python train.py --n_head=2 --d_mlp=256 --positions="learned" --tie_embeddings=true --init_std_o=0.0118 --lr_mult_up=0.759 --schedule="wsd"
Each number is 128 + 32 x the weight over its row's rms, rounded and kept within 0 to 255. Layers, rows and columns count from 0. The size above them is the row's rms in percent of the matrix's.

# layer 7 attention value, 64x64, rms 0.175, rows 43-63, columns 0-63
size [108 114 109  97 117 121 120 103 105 122 102 105 110 110 121 107 120 100 114 105 101]
[[134 118 145 120 130 148 125 110  88 140 128 109 190 147 125 127 108  36 144  83 147 185 130 153 149 178 150  93 105 133 138 119  94 162 133  92 144 174 137  94 108 104 137 124 152 124 151  81 135 110 105 128 105 175 144 236 182  81 179 154 111 101 150 113]
 [122 158 119 111 151 126 112 100 164 156 100 122 111 122 168 104 135 108 145 147 177  69 169  35  89 106 163 129 108 139 144 116 187 157 172 144 133 100 158 153 130 117 117 146 123 186  76 144 105 132 161 155 112  97 126 115 150  99  91 231 122  79 148 122]
 [156 162 126 163 142  93 126 150 161 179  77 112 127 151 101 126 122 172 133 202 136 128 121 131 131  92 133  96 176  87  98  99  93 132 141 125 138 162 123 171  63 114 117 127 176 129 166 148  99 155 178 129 167 130 134  54 136 155 141  39 169 117 124  83]
 [117 114 115 104 122 145 112 106  87 150 207 135 142 123 121 109 106 136 173 157 132  97 143 139  66 112 151 117 178  94 108 133 132 112 102 162 129  46 127 152  61  91  88 107 177  99 144 102 104 163 115 155 205 147  73 114 159 101 175 159 103 145 104 102]
 [109 104 149 104 127 179  77 163 191 127 163 120 170  68  47  77 114 112 174 181 143 103 108 124 130 127 123 155 162 113 116 149 177 104  89 141  79 181 118 116 134 137 110 168 122  76  96 149 149 129  72 132 131  97  73 128 151 101 133 120 159 138  91 139]
 [157 151 149 138 103 197 184 138 121  98 167 104 125 161 123 135  85 132 129 172  94 132 100 123 108 157 112 166 113 142 158 130 171 153 102 170 157 112 122 149  85  62  71 122 127  78 113 121 126 124 160 197 133 134  65 106 177 200 168 166 125 128 162 124]
 [140 163 208 148 133 167  77 201 125  92 164 147  96 115 118 142 191 145 119 127 127  53  95 143 159 138  85 177 102 123 127 100 151 102  80 155  81 146 139 110 145 124 116 148 121  81 164 140 151 113 118  51 126  90 123  97 110 152 135 107 126 183 118 135]
 [ 94 101 103 148 112 154 121 148 129 101 124 152 139 184 156 205 145 130 121 177 149 133  95 135 141 185 187 159 133 142 193 193 119 126 127 139 129 116  48 109 122 199 131 150 142 143  98 144 168  69 108 126 157 109 159 157 135 119  53 126 138 125 117 111]
 [115 159 150 139 129 110 106 124 121 120 152  93 157 132 164 156 163 161 118 135 121 129 126 125 111 119 113 147 131 139 131  74 108 130  85 205  75 129 123 162 115 130 164  56  95 131 171  77 117 160 155  88 164 190 131  74 157 126 195 110  80 135 139 215]
 [ 66 115 128 133 117  77 145 119 172 120 115 149 151 131 155 137  93 112 120 127 148  80 164 119  82 150 110  99  83  89 127 175 145 149 133  87  40 129 195  95 124 120 122 131  76 157 143 216 143 161  95 120 102  89 147 131 127  85 164 162 145 140  82 141]
 [105 138 170  83 181  87  91 116 113 203  88  72 131 114  87 142 150 131 118  50 138 127  90  94 125  86 141 129 162 134 127 127  93 151 129 101 137  94 157 141 100 132 125 144 169 166 198 134 124 105 109 124 167 143 127 165 129  99 206 121 146  92 176 165]
 [150 104 147 143 102 122 102  85 165 124 126 106 122 168  82  74 108 134 155 108  88 159 158 192 177 123 174 100 173 105  88 112  49  76  77 154 133 153 102 149  84 141 135 100 113 151 112 100  88 162 163  62 144 168 152 139 121 118 118 122 174 127 112 160]
 [103 126 184 121 170 187  69 168 210 112 155 170 103 124 176 115 100 149 156 120 121 133 131 102 155 161 131  78  95 136 119 164  83 135  98 103 117 127 120 167 125 140 125 154 121  98 179 166  90 170 104 145  92 108 116 149  98 129 132 131 189 179 168  73]
 [154 105 110 106  96 159 107 129 144 168 119 109 132 149 167 156 114 175 125 115 155 140 129 139 119 175  73 112 174  64 158  69  90 150 115 131 128 207  91 144 157 137 176 165 166 117 128 102 125 128 146 131 163 224 163 127 128  97 119  77 136 125  76 103]
 [160 125 148 130  84 109  96  92 139  98 120 168 125 108 132  63 112 143 152 170 129 111 200 188 130 161 119 130  54 135 120 134 133  95 122 177 147 146 153 151 171  63 156 132 131 151 139 168 155 169 184 124 116  57 138 143 165  76 147 163 120  98 161 146]
 [ 70 119  99 129 120 161 107 136 112 104 157 140 148 136 146 141 164 148  85 142 190 103 139 105  95 109 124 148 125 101  91 129 166 160  91 184  90 128 107 107 132 191 106 149 149 118 241 190 166 127 112 123 139 145 120 100  71 106 187 162 100 114 138 117]
 [104 103  98 104 128 140 139 177 147  99 177 169 108 172 167 166 147  44  87 132 120 154 105  70  91 117  98 102 184 125  77 170 114 114  98  74  99  90 150  88 161 205 156 143 160  85 115 134 157 144 147  99 169 131 117 124  96 122 126 142 127 134 137 141]
 [133 109 186 169 133 128 108 160  84  55 145 160 135 106 123 106 146 109  99 136  71 109 106 141  78 149 122 140 211 165 143  99 191 101 124 153 173  65  95  94 116 154 103 136 136 101  97  76 160 135 144 101 128 124 119 158  90 184  90 130 128  93 116 160]
 [114  86 163 116 193 163 131 145 145 101 145 107 146 151 106  66  87 107 121  97 159 137 163 149 126  97 152 110 177 162  96 149 138 163 128 143 122 175  94 115 128 163  70 162  81 182 122 127 129 149 108  87  64 187 170 145 155  52 133 136 123 100  96 138]
 [108 106  71  99 121 101  96  79 172 140  95 104 177 157  89 122 170 128 125 114 166 166  56 129 122 145 134 159 137 144 171 133 158 144 136  93 118 227 172 126 149 128  58 150 146 114 126 136 107  63 155 170 128  93  91 151 118  95 124 151  95 130 143 123]
 [127 114 111 182  93 129 157 102 111 100 194 126 108 190 137 141 105 148 117 111 185  63  74  94 146 129 123 134  99 113  93 168  94 168 150  55 148 131 114 152 151 112 128 122  64 104  82 138 103 125 131 179 125  86 183 138 121 131 173 169 149 148  84 143]]
# layer 7 attention output (transposed), 64x64, rms 0.132, rows 43-63, columns 0-63
size [100 121 104 101 116 121 108 100 109 108  92 102  99 110 105 101 110  99 106 103 104]
[[148  91 120 125 183 135 127 175 184 140  93  93  74 161 144 129 129 179 134 142  99 109 109 125  94 128  92 155 114 158 110 151 176 158 106 175 131  89 159 161 145 130 130 131 110 146 113 150 127 122 139 124 178  77 127  30  77 178  47 115 117 142 108 109]
 [ 99 116 131 103 129  80 136 166 106  65 172 118 121 140  57 150 128 124 125 115  55 179 115 199 155 153 105 105 106  99 121 133 112 117 122 138 124 169  95 128 182 149 125 110 159 112 156 112 134 124  97  91 168 162 157 168 125 149 151  45 176 180 105 153]
 [100 133 110  98  66 163 126 122  99 124 166 172  99 139 142 115 106  90 135 102 111 165 149 116 116 153  87 167 107 135 171 164 183 117 105 125 149  95 163 124 142 121 135 135 108 168 108  89  95 132  69 113 153  92 117 186 138 125 207 234 101 144 100 129]
 [133 161 124 168  84 117 143 157 161 106  53 118 127 126  85 102 136 119  98  96 128 178  98 109 112 188 124 103 109 183 117 127 112 174 190  93 134 175 134  88 157 151 189 142 122 144 128 138 130  59 146  87 100  79 172 129 125 189  90 141 150 146 134  98]
 [133 129 103 152 134  68 155  82  63  78 115 129 106 196 170 171 130  74  82  98 132 166 123 128 166 123 122  96  85 130 145 102  92 185 125  81 150  99 158 127 130 138 149 106 133 204 175 136 100 130 175 119 118 148 150 144  96 132 132 169  68 140 154 124]
 [133 102 106 132 133 140  70 140 111 152  53 158 133  90 161 163 162 142 136  75 143 117 159 152 120 130 147 102 169 145 105 156  64  75 139 132  85 166 132 121 145 187 179 154 134 187 137  98 105  89 118 128 122  92 189 164  59  99 104 134 152 148 114  95]
 [151  70  52 145 135  76 200  76 149 145 105 124 144  98 128 124 114  83 122 140 145 166 152 122  96  94 160  71 167 111 120 172 127 141 135 117 162 141  82 175 118 142 163 117  95 158  97 111  99 120 170 214 107 140 105 161 114 118 150 120 127 110 171 165]
 [141  89 151 151 114 112 131  99 116 161 119 131 162  97 109  82 127 149  98  56 117 132 149 163 176 108 134 141 185 132 107  55 187 130  92 138  87 153 214 117 176  84 153 154 121  97 158 157 100 163 126 118 116 113 113  84 154 143 188 139  85 114 126 158]
 [134  93 155 141 141 141 212 103 106 121 128 154 119 124  98 107 112 106 114 120  91 109 147 172 110 113 180 173 124 116 114 186 144 104 156 108 207 132 121 121 108 136 130 178 137  64 114 180 104 100 144 148  78 104 122 174 116 107  67 132 136 149 140  38]
 [163 143 114 139 113 117 113 139 123 184 130 114 100 126 101 116 176 137 121 138  89 164  74 107 171 159 138 164 172 149 112  75 114 135 107 148 177  79  35 123 163 144 151 103 188 108 132  83  50 154 154 107 115 181 128 135 144 156  97 104  87 162 143 134]
 [127 143  62 125 137 128 107 144 164  43 170 157  98 118 123 115 103 128 123 202 165 136 153 106 168 150 102 137  94 131 129 105 167 162 137 144 146 152 121 133 154 118 137 121 131 100  79 108 103 216 138 164 126  93 116 132 120 129  53 155 109 150  64  68]
 [153 110 138  55 124 154 181 171  74 146 100 162 140 106 154 205 168 130  82 170 174 149 118  86 107  90 116 146  89 179 170 153 132 161 111 117 138 103 136  72 170 129  95 146 128 125 147 149 170  76  81 130  83 124  99 110 133 157 136 103  99 120 129 103]
 [190 146  84 128  87  46 176 161 125 151  58 102 134 179 120  97 115 101 118 125 129 110 131 133  92 111 112 166 154 141 110 137 177 103 170 138 158 149  74 110 128  83 156 117 175 189 123 104 140 131 109 102 143 186 149 131 130 152 132 127  74 108  85 173]
 [134 118 146 140 114 106 135 115 118 118 190 129 120 118 117 111 119  77 108 127 106 122 135 138 150 105 203 162  77 235  78 206 166 123 142 126 118 133 171 149 115 111  79  74 165 143 106 146 119  98 157 137 132  80 106 131 107 172 101 160  82 102 129 161]
 [100 130 135 119 173 109 189 142 141 146 131  74 144 121 160 160 131 119 124 107 139 141  93  84 133 114 137 122 222 118 153 140 116 123 163  72  88 117 145 109 121 170  83 141 154 121 111 111  97 117  95 106 133 196  86 141  76 198 153 120 139 205  79 109]
 [145 127  94 118 163 132 124  86 158 103 100 146 150 118 127 134 143 131 135 103  83 127  81 126 186 124 101 109 136 121 119 123 160 161 202 115 137 119 138 106 139  47 134 101  97 138  43 124  96 135 171 132 109 111 138 233 195 144  85 106 145 166 132 136]
 [131 164 133 168 144 122 103 129  53 187  71  83 138 101 115 115  92 174 167 117 135  93 150 175 148 142 146 161  39 139 157  67 144 162 149 129 121 180  88 161 122 104  97 119  99 174 117 137  96 118 104 138  84  98  96 157 162 150 126  86 117 148 125 125]
 [124 133  52  74 131 154 152 125 140 190 139  99 113 127 105 153 124 105 153 117 187 118 141 122 169  92 140 105  73 105 142 163  86 128 169 127  86 193 169 115 186  90 180 101 129  89 134 188  99 101 120 169 133 122 119  98 141  67 144 128 113 141 156  97]
 [129 110 154  87 103  89 129 137 122 169  95 130  95 144 137 202 117 122 177 182  94 137 123 102 117 173 125 134  84  83 135  63  88 124  93  99 161  98 184 137 158 108 147  85 163 100 142 128 136  99 167 168 187 102 136 140 127 190 145  68 103 165 130 144]
 [111 108 159 111 168 173 125 130  92 129 128 152 124 124 136  86  71  94 173 149 100  66 193 107 155  98 117  96 137 143  77 117  94 141 116 183 127  42 134 110 172 131 156 113  87 127 129 104 208 182 135 100 130 138 159 110 158 148 133 142 170 153  90 128]
 [127 131 133  94 196 135  90 131 169 153  53 116 148  97 118 110 159  77 106 152 114 180 155 142 118 123 157 109 124 150 133 109 183  80 110 158 111 138 164 106  98 153 116  63 145 163 151 147 191 146 103  56 125 133 129 159 153 117  78  77 115 160 176 111]]
# layer 7 MLP up, 256x64, rms 0.197, rows 0-31, columns 0-63
size [ 94 105  96  79 110 107  96  96 101  88  90  92 108  75 119  82 108  96 102  73 114  78 103 105  90  91  90  93  89  92 105 113]
[[109 133  52 116 106 152 111  74 143 119  90 116 148 131 114  63 114 148 159  98 122 184 125 161 130  99 136 124 139 134  98 196 108 145  70 155 111  65 109 108 145 130 133 137 139 104 157 206 121 120 160 111  95 142  86 163 147 106 114 212  85 106 111 101]
 [170  92 165 126 162 117 103  99 143 164  84 139  93  81 142  50 126 118 149 144  93 154 138 154 133  77 133 138 210 116 158  96  93 125  73 189 145  86  70 163  86 119 150 140 129 130  92 103 110 109 110  80 140 143 126 111  59  91 129 102 138 123 125 114]
 [154  59 118 177 119 105 103  88 133 147  95  70 125 172 125 124 129 161 122 107 129 150  83 137  79 109 141  89 118  93 133 146 160  91 153  98 103 110 121  66 124 159 156 122 106 201 125  93 134  96 143 125 103 128 197 188  64 124 159 146 177 144  95 107]
 [ 94 167 147  64 110 116  85 113 114 130 154 153 153 131 138 111 129  59 117 168 180  26 124 112 137 107  91 125 148 128 138 156 138  82 127 134  75 100 125 112 129 109 102 116 227 182 121 113 148 127  79 178 124  92 129 149 135 146 162 139 136 102 112 149]
 [128 138 126  85  54  89 152  95 121 150  81 145 127  92  94  85 143 111  61 100 123 147 117 190 130 148 151 171  91 141 127 127 198 105 159  90 154 173 130  55 104 139  89  98 110 162 111 125 124  78  98 115 121 133  97 164 105 150 189 151  99 134 137 144]
 [103 152 120 163 125 125 111 131 138 139 107 107 115 133 133  96 125 152 146 118 128 158  93 203 113  93 111 104 162 147 158 163 199  64 124 103 127 141 115  88 156 158 133 103  88 135 146 136 162  73  82  82 195 178 151  99 198 156  95 138 125  86 117 193]
 [112 123 133 162 171  59  97 164 176 130 115 119 143 102 140 120 121  95 152 179 118  94 138 176 163 123  69  98 150 113 114 118 109 150  93 207 106 159 112  73 118 121 108 108 106 133  94 156 141  59 125  44 123 146 146 142 124 112 146 161 129  77 135  70]
 [177 157 164 133 129 103 110  69 171 116 114 151 123  76 126 104 107  89  90 224 135  71 142 134 164 127 135 190 166 136 179 125 147 159 114 124 126 106 100 134  97 120  95 127 120 111 106 116 121 111  92  97  92  35 126  97  98 142  90  93 143 103 145 102]
 [112 151 135 142 103 138  98  88 101 164 161 105 110 146  85 101 117 177  82 107 179 113 155 217 115 156  89 103 157  88 137 124 130 146 125 112 114 128 105 116 155  64 146 124  81 116 158 107 184 109  94  46 127 149 136 152  89  45 114 109 115 121 103 130]
 [147 168  88 126 126 142 109 129 114 157 139 119 169 148  84 132 166 141 181 124 126 100  51 151  92 149  41 113 145 124 120 162 152 141 200 112 115 124 157 138 235 131 135 122 154 114 149  47 161 136 136 132 131 120 130 123  72 141 115 143 139 133  93 119]
 [ 73 128 152 103  99 116 174  88 116 160 125 156 204 133 133 144 174 111  94 103 110 122  57 108 123 149 146 109  89 190 123  88 148 133  54  64 138  78 136 114 150  76 118 142 107 132 142  60 116 120 139 151 142 128 148 109  74  77 132 113 126 115 153 150]
 [136 122 107 163 137  87 115  78 164 224  79  81 109 113 129 159 134 124  76 123 154  93  71  96 169 106 133 122 132 147 169 117 102 136 104 144 174 116 116 124 156 122 140 148 184 136 111 132 113 104 131 102 130 114 208 172  59 132 149  95 153 159 173 101]
 [150 147 175 146 125  96 164 127 102  75  83 118  95 118  94 135 139 101 115 151 184 132 127  96 208 124 120 200 132  94 208  68 191 160 128 125 160 156 118  82 115  92 140 109 126 141 164 140 124 120  76 146 140 116 162  84  90 146 106 113 163 122 117 108]
 [147 173 125 147 171  93 127 119 122 161 110 167  83 148  95 103  91 134 125  73 129 133 100 148 111  85  97 152 150 145 174 111 167 120 203 162 176 174 112 166 104  82 192 101 108 167 102 148 122 106 120 106 177 144 102 155 130 137 128  44 140 101 132 167]
 [140  59  99 106 129 147  93 106 117 107 167 124  86  94 124 118 118 132  94  74  94 121  90 156 102 116 133 174 238 165 146 174 108 125  82 125 171  89  99 140 160 116 128 137  83 134 128 122 132 141 133 169  98 175 197 127 107 112 152 126 115  98  89  85]
 [189 155  84  99 102 148 139 147 184 146 153 133 123 162 148 159 124 165 157 125 145 149 113  99 150 136  81 153 144  90 129 154  64 161 209 135  86 155 183 107 152 110 126 166 175  93 141  92  77 122 170 122  88 160 100 134 119 129 158 131  84 178  87 142]
 [125 129  99 126  94 107 169  77 110 160 120 138  96 103 151 116  89 144 113 115 112 147 153 216 149 103 111  97  78 120 206 144 121 169 126 110 133  92 124 102 100 113 187 104 131 168  97 151 170 107 115 170  96 127 183 163 117  46 114  95 155  99 127  90]
 [200 132 165 152 145 172 102 161 119 147 104 143 130 127  94 109 148 111  93 141  94 155 111 123 125 164  69 139 116  86 155 121 163 170  95 165 127 137  98 102  97 120 187 134 145 128  76 128 210  86 125 110 127 107 122 116 108 168 102 117 132 229  92  92]
 [133 140 167  96 156 147 156 204 152  71 178 143 130 118 134 108  83 116 136 135 108 110 141 117 127 154 161 122 181 142  97 128 127 116 120 114 128 101 104 103 106 141 126 192 138 149  51 113 171 162 124  94 152 103 143  42 114  94 223 142 154 131 152 117]
 [121 108 121  63  76  66 142 114 125 145 159 143 143 119 170 102 122 179 169 109 143 146 145 128  65  53  87 112 182 149 103 180 139  95 139 130 136 123 129  76  94 102 141  81 107 157 180  94 104 106 176  92 151 125 104 130 116 144 100  97 124 174  78 136]
 [145 137 167 180 140 115 120  72 137 166 164 119 116 104 138 136 142 122  75 113 139 165 173 150 152 144 157 198 151 134 156 101 149  94 137 156 146 145 122 129  93 157  74 137  62 183  74 161  50 155  79 108  85 161 125 138 140 131 134 191 142 121 124  94]
 [157  98 139  91 117 116 142 196 175 125 144 157 163 145 148 150 232 153 131 138  91 201 159 118  94 148 114 112 115  66 100 135 120 121  82 150 119 139 134 139 115 141 107 154 123 160 148 142 170 110 139 167 159 136 213 135 158 126 141 116 128 154 197 106]
 [113  45 190 134 125 143  90 113 138 154 150 155 137 138  73 110 156 139  59 144 104 154  66  93 114 137  97 102 136 188 104  96 158 113 127 102 160 147 131  99 169 130  82 150 157 131 132 125  92  71 154 169 174 204 117 114 168 116 109 140 120 100 109 132]
 [138 137  95 176 137 175 120 132 130 134 110 119 169 118  82 108  88 104 177  99 117 145 187 121 108 153 133 143 145 168  50 110 139  69 132  79 148  80 110 130 123 193  69 168  83 143 116 130 147 140 129  50 160 136 154 144 108  77  90 104 150 122  95 132]
 [116 134 107 132 123  79 140 137 104  63 185 155  98 103 156 179 166  99 103  96 117 131 127 142 117 120 134  94 123 161 182 148 152  81 153 140 192 122  93  58 170  94  87 135 120 127 208 103 180 114 122 109  87 164 165 157 103 179 121 123 115 143 107 113]
 [116 175  98 162 112 109 127 108 131  88 115 129  82 108  52 122 107 103 143 120 132 148 188 146  90 107 203 194 163 201 101 127 118 144 112 105  91  82 144 130 103 109 150 154  89 167 181 132 114 115 156 113 115 116  93 125 145  98 107 140  65 124 165  79]
 [220 133  96 163 115 161 126 128  87 143 113 141 202 103 165 176 152 171 151 132 111 153 140 109 106 125 122  64  40 115 143  94 128 178 115 120 124 111 187 135 124 114 128 149 135 151 128 106 105  92  96 141 196 112 127  93 114 157  77 101 117 112 136 161]
 [159 137 118  76 120 131  81 111 110 113 112 112  92 119 119  90  99  58  75 181 168 133 127  97 113 108 148 120 140  59 121 118 163 170 165 125 108 114 166 108 200 141 121 211 176 155 156 146 157 102 101  79 168 126 139 105 118 129 110 129 108 168  81 116]
 [156  84  78 191 132 141 115 112 128 116 134 122 104 130  74 106 150 149 154 134 161 221  96 115 116 177 141 108 189 124  91 159 159  96 106 184 165 108 145 112 131 146 151  98 110 139 146  89  86 133 158 164 129 139 217 171 156  97  91 148 110 124 123 120]
 [103 159 120 158 133 122  74 148 146  96 115 103 103  87 130 174 122 149 133 142 124 213 148 128 157 157 140  96 119 143 143  87 132 106 117  71 104 152 125  82 131 143 148 117 121 137 100  51 109 127 162 177 117 186 193  25 158 128 135 119 123 145 103 104]
 [150 163 116 136  63 135 107 103 175 140 136 102 136  88 176 110 154  90 120 154 117 129  58  81 147 144 128 104 141  94 126  81 110 100 132 147 170 120 144 169 126 116 196 124 104 107 115  93 116  98 140 110 160 240 168 158 104 168 118 170 113 169 130 122]
 [163 100  92 107 102  84 110 116 110 128 109 103 108 109 125 125 138 175 108  42 171 126 125 132 117  84  48 139 139 154 136 116 121  91 116 195 172 101 101 166 161 131 120 177 145 123 132 115 107 174 106 176 216 183 136 106 116 116 170 126 123  95 115 134]]
# layer 7 MLP down (transposed), 256x64, rms 0.203, rows 0-30, columns 0-63
size [ 91  88  86  78  94  92  94  80  97  78  82  99  96  83 105  76  96 102  97  87 124  75  95  97  93 115  87 106  93  99 108]
[[ 69 124 119 170 138 119 105 125 140 146 178  42 156 105 191 173 129 138 137  97 118 161 154 124  86 164 122 123  93 128 115 144 119 134 102  81 100 105 124 119 102 121 134 184 119 137 222 114  96 166 135 198 150 143 134 104 151 156 158 113 121 118  96  63]
 [ 89 133 120  98  73 136 139 163 121 117 141 102 205 124 151 180 115 153 150 157 148 134  97  91 133 156 101  78  91 141  75 136 155 143 140  63 127 114  89  93 136 128 125 121  81 119 174 105 122 133 143 157 108 171 182 115 217  65 142 149 101 122  84 147]
 [197 136  69 120 156  84 123 156 120  67 198 109  94 111 116 105  93  98 135 136 172 176 101 118 186 106 175  84  99  84 123 125  81 120 110 157 117 104  94 116 109 159 122 132 148  73 187 132 140 167 144  79 148  93 130 138 150 123 119 122 105 138  85 165]
 [156 122  88 193 130 156 141  81 172  52 112 113  76 141 146 122 186 171 108 127 109 175 126 170 134 144 113 191 127 158 122  63 194 160 125 109 108 117 115 122 101 108 149 135 106 103 119 161 114  87 112 109 142 140 112 109 131 100 170  43 146 127 146 108]
 [146 112  97 158  62 142 126 129 142  78 139 130  96 150 115 146 126  99 108 195 138 149 144 127 144 176 148 196 120 157 136 119  94  89 122 136 112 102 102  90 145  98 179 160 130 129 146  92  83 227 110 147 125 111 100 129 199 118 125 125 150  91 174 189]
 [122 178 170 131 108 157 193 166 110 112 152  76 115 114 105 133 142 137 149  74  88 161 161 211 126 108 170 178 166 130 122 136 141 111  88 106  82 114 152 134 209 137 196 147 117 125 132 157 184 112 144 132 147 121 168 110 119 142 120 118 116 112 105 187]
 [114 137 124 130 136 110 187 104 101  88  87  70 111 103 158 198 103 135 157 128 141  88  73 149 163 154  99 131 103 106 141 122  97 115 176  56  72 104 110 143 151 119 106  91 171 103 156 155 111 159  87 115 107 104 141 141 182 134 106  99  80 109 201 120]
 [109 116 113  91  89 133 141 110 128  97 129 103  98 149 113  91 139 126 144  87  96 164  53 162 124 148 104  28 128 138 131 121 128 150 163 100 159 120 208 122 132 106 183  74  65  93 129 125 142 150 160  69 141 147 113 157 122 101 177 144  92 134  99 101]
 [134 127  92 187 168 184 121 114 151 145 122 145  75 123 154 101 117  73 151  99 145 137 140 101 146  73 178 119 122  87 172 116  59 111 159 156 130 110 161 198 200 140 145 131 127 125 107 150 109 104 123 183 113 120 171  78 164 188 130 112 138 136 155 108]
 [113 120 122 176 167  92 148 133 164 105 116 145 134 126 174 113 105 108  62  81 140 142 127  89 140  90 165 110 100 175 127  56 153 106  81 162 109 101 120 142  81 108 101 129  77 133 129 174  44 122 145 112 116 116 122 147 160  57 118  90 142  84 174 113]
 [143 109 156 110 117  89 177 159 110 150 125 143 143 138 173 120 121 122 108 141 169 127 132 127 155 136 127 144 128  76 100 185 116  94 172 154  93 166 104 148  99  92 132  96  94 179 137 144  77  81  69 131 123  58 171  67 126  87 135 115 153  40 149  97]
 [119 118  99 111  83 134 123 117 128  83  99 116 172  84 122  93 139 137 118 134  31 107 146 128 151 187 107  97 156 138 108 101 187 121 137 130  42  89 141 101 112 133 104 129  90 126 110  97 153 157 103 110 106 132  56 169 135 130 127 137  41 127 156 159]
 [ 84 166 149 106 124 134  77 102 156 161 103 161 161 135 117 128 146 184 142 148 178 117 156 144 123 127  86 179 156 151 130 128 126 133 192 163 184  61 127 130  90 145 156 141 122 114 168 155 154 142 202 124  60 100 110 146 156 152 182  83 100 137 124  87]
 [116  86 165 115 112 155 112 171 167 164 101 153 158 194 157 168 104 101  81 131 133 153 189 142 138 134 174 135 147 105 175  75  88 136  73  83 140 131 142 146 104 134 130 191 168  73 153 126 131  97 164 154 148  94 132 136  81 139 128 195 104 122  92 106]
 [ 95 174 181  71 122 110 134 135  68 139  99  94 125 161 109 105 145 134 141 149 112 124 127 123 146 118  67  81  90  99 139 116  96 126  98 153 101 129 119  94 200 124 119 111 126  52 120 102 126  46 101 152 105 166  99 163 151 119 137  92 125 203 123 169]
 [ 68  86 138 140 194 135 109  94 130 135  99 103 115  97 160 138 120 119 113 194 122 101 119 153 168 159 164 114 123 160 129  59 194 103 101 126 164  88 117 193 100 164 118  84  81 148 115  99 116  93 183 126  78 158 173 156 155 136 120 146 146 108 105 100]
 [129 102 171  92 102 119 192 113 115  91 128 108 113 107  64 129 134 129 189 186 144 110 118 117 134 144  40  91  86  99 127 143 148 121  61 180 126 120 189  89 118 179  99 137 159 114 113 147 131 117 171 114 151 104 109 117 140 165 182  95  85 126 122 135]
 [ 79 172 115  82 149 121 177  89 137 196 122 126 193 116 114 119 141 139 191 110 113 136 127 117 135 155 119 140 145 184 153  98 142  79 180 145 167 170 129 164 173 167 106 123 123 138 159  87 162 149 141 103 105 119  68 122  95 152 178 103 115  53 125 140]
 [135 120 121 118 131 171 112 156  87 102 160 117 123 144 147 162 116  85 133  90 100  54 148 138 114 139  95 141 160 149 137 116 124 105 136  91 113 110 164 169 133  75 151 166 255 115 173  96 144 137 102 122 149 155 114 138 117 119 110 120 194 147 101 172]
 [111 122 168 160 141 209 161 168 117 165 119 126 112 134 121 110 108 108 179 172 123 158 138 151 157 208 155 102 121  82 144 115 120 220 174 140 170 153 172 134 120 122 157 209  99 118 138 137 147 137 178 146 133  94  97 148 145 147 171 140 126 127 153 119]
 [134 152 134 188 164 140 173 122 107  96 101 154 114  84 188  92 123 155 113 127 140 112 120  74  86 128 130 169 131 124  79 110 158 139 112  81 178  90 106 166 172 127 124 152 124 135  55 147  99 132 138  57  74 133  88 136 174 127 122 148 138  64  91 158]
 [125 127 153 147  79 122 118 162 122 113 130  99  97 125 177 151  64 110 131  69  88 142 136 130 134 144 140 130 113 166 130 134 119 192 114 144 143 195 119 197 162  77  87  86 134 126 126 155 113 117  97 203 153 106  80 100 156 139 133  89  77 108  56 133]
 [158 143  88 156 138  90 165 167 180  79 101 104 113 126 163 131 168  81 184  96 155 139 147 150 141 113 186  78 151 150 144 147  86  76 121 155  97  78 154 168 148 170 113  95  80 164 112  93 119 181 102 136 144 101 107 120  97 138 157  88 131  94 154  79]
 [103  59 136  62 104 109 109  98  96  90 115  88 121 144 115 143 185 104 132 174 134 107 117 144 156 152 134  80 141 157  94 150 115 112 172 119  33 133 158 169 152 144 101 108 104 188 190 128  99 125 123 174 128 136 156 103 146 126 126  70 101 133 130  79]
 [125 116 114 127 138 139 230 109 171 181  98 169 125 120 124  94 121 150 172 148 179 121 160  91 146 120  79 158 160  72 126 108  88 125 176 137 117 179 147 135  82 122 199 179 137 138 119 161 108 131 152 118 129  85  96  98 115 176 184 140 123 119 151 138]
 [136 149 144 174 152 133 156 149  88 105 141  71 176 113 141 149 110 110 126  46 129 138 109 139  93 173 127 195 123  90 116 149  92 134 146 131 156  84 126 210 102 138 100  98 131 127  96 131 160  94  94 110 111 103 105  83 107 127 106 132 211  59 134 127]
 [101  85 162 128 115  91 136 188 103 140 162  92 101  85 119 106  82 101 112  74 134 159 102 148 164  87 166 151 192 126 166 179 162 133 171 152 128 165 116 134 107 131 146 115 137  99 153 167 119 113 152 157 138 119 203 126 113 137 179 123 167 214 148 133]
 [102 169 108 117 136 139 139 150 187 164 129  92  67 188 134 135 133 108 130  46 177 118 163 126  70 157  95 131 128 138 164 120 166 117 130 158 128 117 116 102  78 165 102 104 167  44 112 110 152 151 180 156 124  74 154 152 161 166 151 139 146 134 106 129]
 [149 135 144 151 104  84 140 159 135  95 125  99 100 128 162 151 122 121 152  88  43 117 153 140 115 102 114 129 151 105 159 189 110 136  90 130 163 138  76  91 117  77 118 174 144 159 152  66 208 147 110 111 182 178  95 111  77 182 114 108 130 112 126 157]
 [ 97 168 192 126 132  66 102 111  95 137 142 112 162 155 128 124 115  91 188 130 123 144 135  88 201 140 154 151 163 118 145  94 101 153  90 109 117 141 112 102 158 145 112 186 135 156  66 152 133 123 126 185 122 137  84  59 129 120 147 175  48 118 112 131]
 [160  98  96 167 146 109  99 179 109 117 173 141  80 151 125 101 130 121 184 136 108  52 156 166 101 130 111  51 102 145 161 103 102 143 111 141 109 114 197 138 143  88 190 133 123  88 172 129 140 109 165 123 135 148 111 220 107 128 131 122 131 158 124  96]]